config.yaml
head_dim: 32
norm_place: "pre"
parallel_block: false
extras: ["capped logits"]
init: "uniform"
init_std_down: 0.0
beta2: 0.95
warmup_steps: 110
decay_fraction: 0.553
final_lr_fraction: 0.1
seq_len: 512
train_tokens: 242900000
steps: 3707
Each number is 128 + 32 x the weight over the matrix's rms, rounded and kept within 0 to 255. Layers, rows and columns count from 0. Numbers have three digits each.

# layer 8 MLP up, 1280x160, rms 0.241, rows 431-448, columns 80-159
115152142148138085173149157138129135106140130096173174091082119091128085116116129130111072098122136142153144111147119163193131153084160105152100134117110073138092160107051154143085101107080231135162117116164166184114161140080141200078110065
123153157097110134121120129201134147100103183096189141159105130049157140089142159152113132147162120136154059147187110058163085154086089115142141118133143045125137133194055110129182100131124149121138137156154144088136081107118098152144134114
097156149086153114099166178113089135111108146162169105117113089121114109182094106092152145106094177122178152130084152098136125120174183142148109122086086140095103066157169117108076115088148175106103072126131155082133113110130124168130122147
120093164130130177158064178130160138125143135123100170097154077114089140127107169200143139107131155086103130147117110121094097122106140137183063131114089169117143137118077115106145156126153161153093140210159124175109131169192073186137104120
158159110153136083089154038134121108155104157116106134109079145177084123108099139112120178155166085089107136162133122114119152121145107107085117107140116095106094115128140057100126076091153141125167205121129156164168161156094115123114177125
107071108207149145136163198160095119110121113144112137130129128125116085081120118115114129142149140110137169106080113117097139101147181108137143121107119144157115169105158128115152105193138162150152107017110061140140111162173118141160129130
081154099151075116132147167177173080171179190186102088091089197114188153141103120126117131099131146090128134149136103118174062158136102110139062067144110159151174133116145093150118107094147076095108177166165179122135137091185182092189133147
150117151110134150152102120105090125161146125124106102111118095123152099084132150126111092160090150125156181084129117132108092107170114178142123049191140157135159110167137182144114179150145092160185156093101102160088113167078171147090107080
134123170149096160132108150153099076117102161126108170111166086126122096131118122186183179153163068085148129107129071180099155127094107093163131106064146107210171131122121160120138054072127119110105111101116130176084078097135117130180064134
138128107181132135129135184150080107164127178182174141109103205149170094176118162106129161103108185102115131167144119118137105135110120121091109145102069150091139061085079084121137085153169145132129161135133077139161108162147081079096173162
143153145180118179162082139131188086106109151113133138148100128109148131175112174119063139072133130091125144116166158113105164124130154167158176135147156112084086167172116126128172079115106083157128189161078103100126143156113154165130129136
104120119200127155127119150192108152147132135124150135093058092158127102160182127139189112139104109085052171097167131163150170146130093114102101091151120117152129119096111141088136081161102167159184107123162127159143121175115099168112105154
079127108084121132154165174156163127158123111120128150197125128129097167138094088136105044129127132194073094080110129137144137145099079108118175081141164103145177140179125067134206083200121103153125126162177142171180095083182102140162100157
168129164133171089141109089055152106131078123088139173172135141088160117090097092085133094147131124162179118140124135106168069148176129112080125101093088124161060135144195089127111153124135177164187116176115136138146117089184160098082072160
122168120138102138139140148107073122149135119094195166078109154126133175112123141154106142119152105108126156157117115111137114161138101116131141089097141079128071129113094142151157133163096181113143112100106167164119172160158141129098174140
163148116164160157077097139194141168103113085135128122118184081134154187092148099109083102091144120131134160073135101091108141137205063102153140118052146136127087067102143114114137168157164115088191160136054104130124098106130162118179160146
144139123119083104158170162162132082125142069084154135108142122139142065125176136109105134087078067172163103123113125100117136108111141125092100111121160074114110134130077104154126095117133111153092097153124105174114097103115118144134093089
128132133149123112161125152113131119137168078135134117131096126148111136150114166103093047171157149120175146126121138065150080157121139142125112076149162102162130139110179091157132154149129083128159124108118102113178149135062140170110143155
# layer 8 MLP down (transposed), 1280x160, rms 0.247, rows 431-447, columns 80-159
205120128134072157107101152110210127099056087144100065171163141163122140103142102134110142143087126100062136107102156055125124126105132211092138129090115132151146129096107107101106125102059105151140111117149159121082115148105171106132095076
141099104213162187143153118090190172143126149103161135149141149157070132101134115102138062098150131072091115141112137159107136166091110132185125086076139129122114085054078141163092106130077124102168131119158137120072133107110163142097121130
111090122178149082152130114157106087128137141122161126166158083156072173092109116115156117124084170163104145170143132074134104145130096106162181104164121121160074088154138111139075098155127145145145124144073114150159153138122135127128102121
105132107127108113087164178068103118106123175149130115180141161156140126126190078095119139207083142154143124092126125100127140122127211102131101096136128131113125115168172096093117074111113109164113100156163124118172127091080112120057167109
166091085136046165121187154090138110167121110151159129156156134144171141093149124129128100128091188111144124057137072169188154111156103154162115162103153085145106128106101080113136119137105108071133125121105055155112142193134141124089075162
164117148175189103141156130199166128159112056161146147113151120127144142150122097094122076122142108159196126147165147160098143120074161126158124181174154159165161102176071169129132076147109150071110119123137114115141156137148153134138170100
133129111149097140149127174154122050069202125146122140186102138112113137122164102107146110045104132140096082171107103129079165200177109067082123127106165110133119128079083123089171166088118134149101114205132087163122152092160096070139155132
144122137134172235150175124137169240113115124086129152088121149172136143120083145107117121130087124091166058132110134183120114104121094148111207108114097111133153145057072172143156138135112122197146111040122081212149073122154092078133109105
163108081185089129070084090074137140109082146168127157157142097164162099158141139168102161152144098109109102173160103179078168093087123097179145135137093150144138124106141167146114103117151109125095165163158150122153101151127108142110086143
092138154134158151156089130161120111115133110090151099138130202193092203103130126122087117154149114101070051162135144128183122156116139136140131143141127098153104138080152117124103112151121084093118144168182136129144140162139155106120102107
131144121114116074173097159154133135158109154100129146108107157099108128107189103088118171145107156081114168166152135152154137183119103118119183124116202120113127117133145099075153097147177124066060136101149113123095171085154184156087136200
091059120126128100113110091114124136151126089139118158105095129177086100119086168085146166147128103115165127098163128158056153149096092171133115113144107157142173127169099101070174095083135155148161101110129161115078148195132180158105139130
125142147120126128117140115108145117133106114136139145087134089167125116175118164111168060066077146139173136173160116169187148113176101158083116190077153155150102098118132137189086089130113205142093113100141152147133154125141097133122120147
131155132128185166166158119086146097129154122127134144133176158093138099166108113075101128148092159144062135209085140118174100066128150202139152150133133168141126099136139111106112089156149127089144132112079115122079184159154173102165115175
177137132115086084092163138134116176101115146113140173113176130171166076094101115142142149180130174134172174112107164121113138153059115118126132152120166112154169128163136163123118176114142117134143124137132115101150094126166136106080096155
105148122110149169114145146135119147147092157148147133157143120168109141124148120153107158126174127079174103138110060118089125083187126140154109136130178159126075156087158133097149119174165101075133114112166126170078132135124106095165122105
118096052108142145153112155099097160171114071102138127132157100102151127098117101148096150107149159110184114132100163115077131132033128092125151158135151190107100165119091119111133119071083129090073111114153102134137171132152113133189095094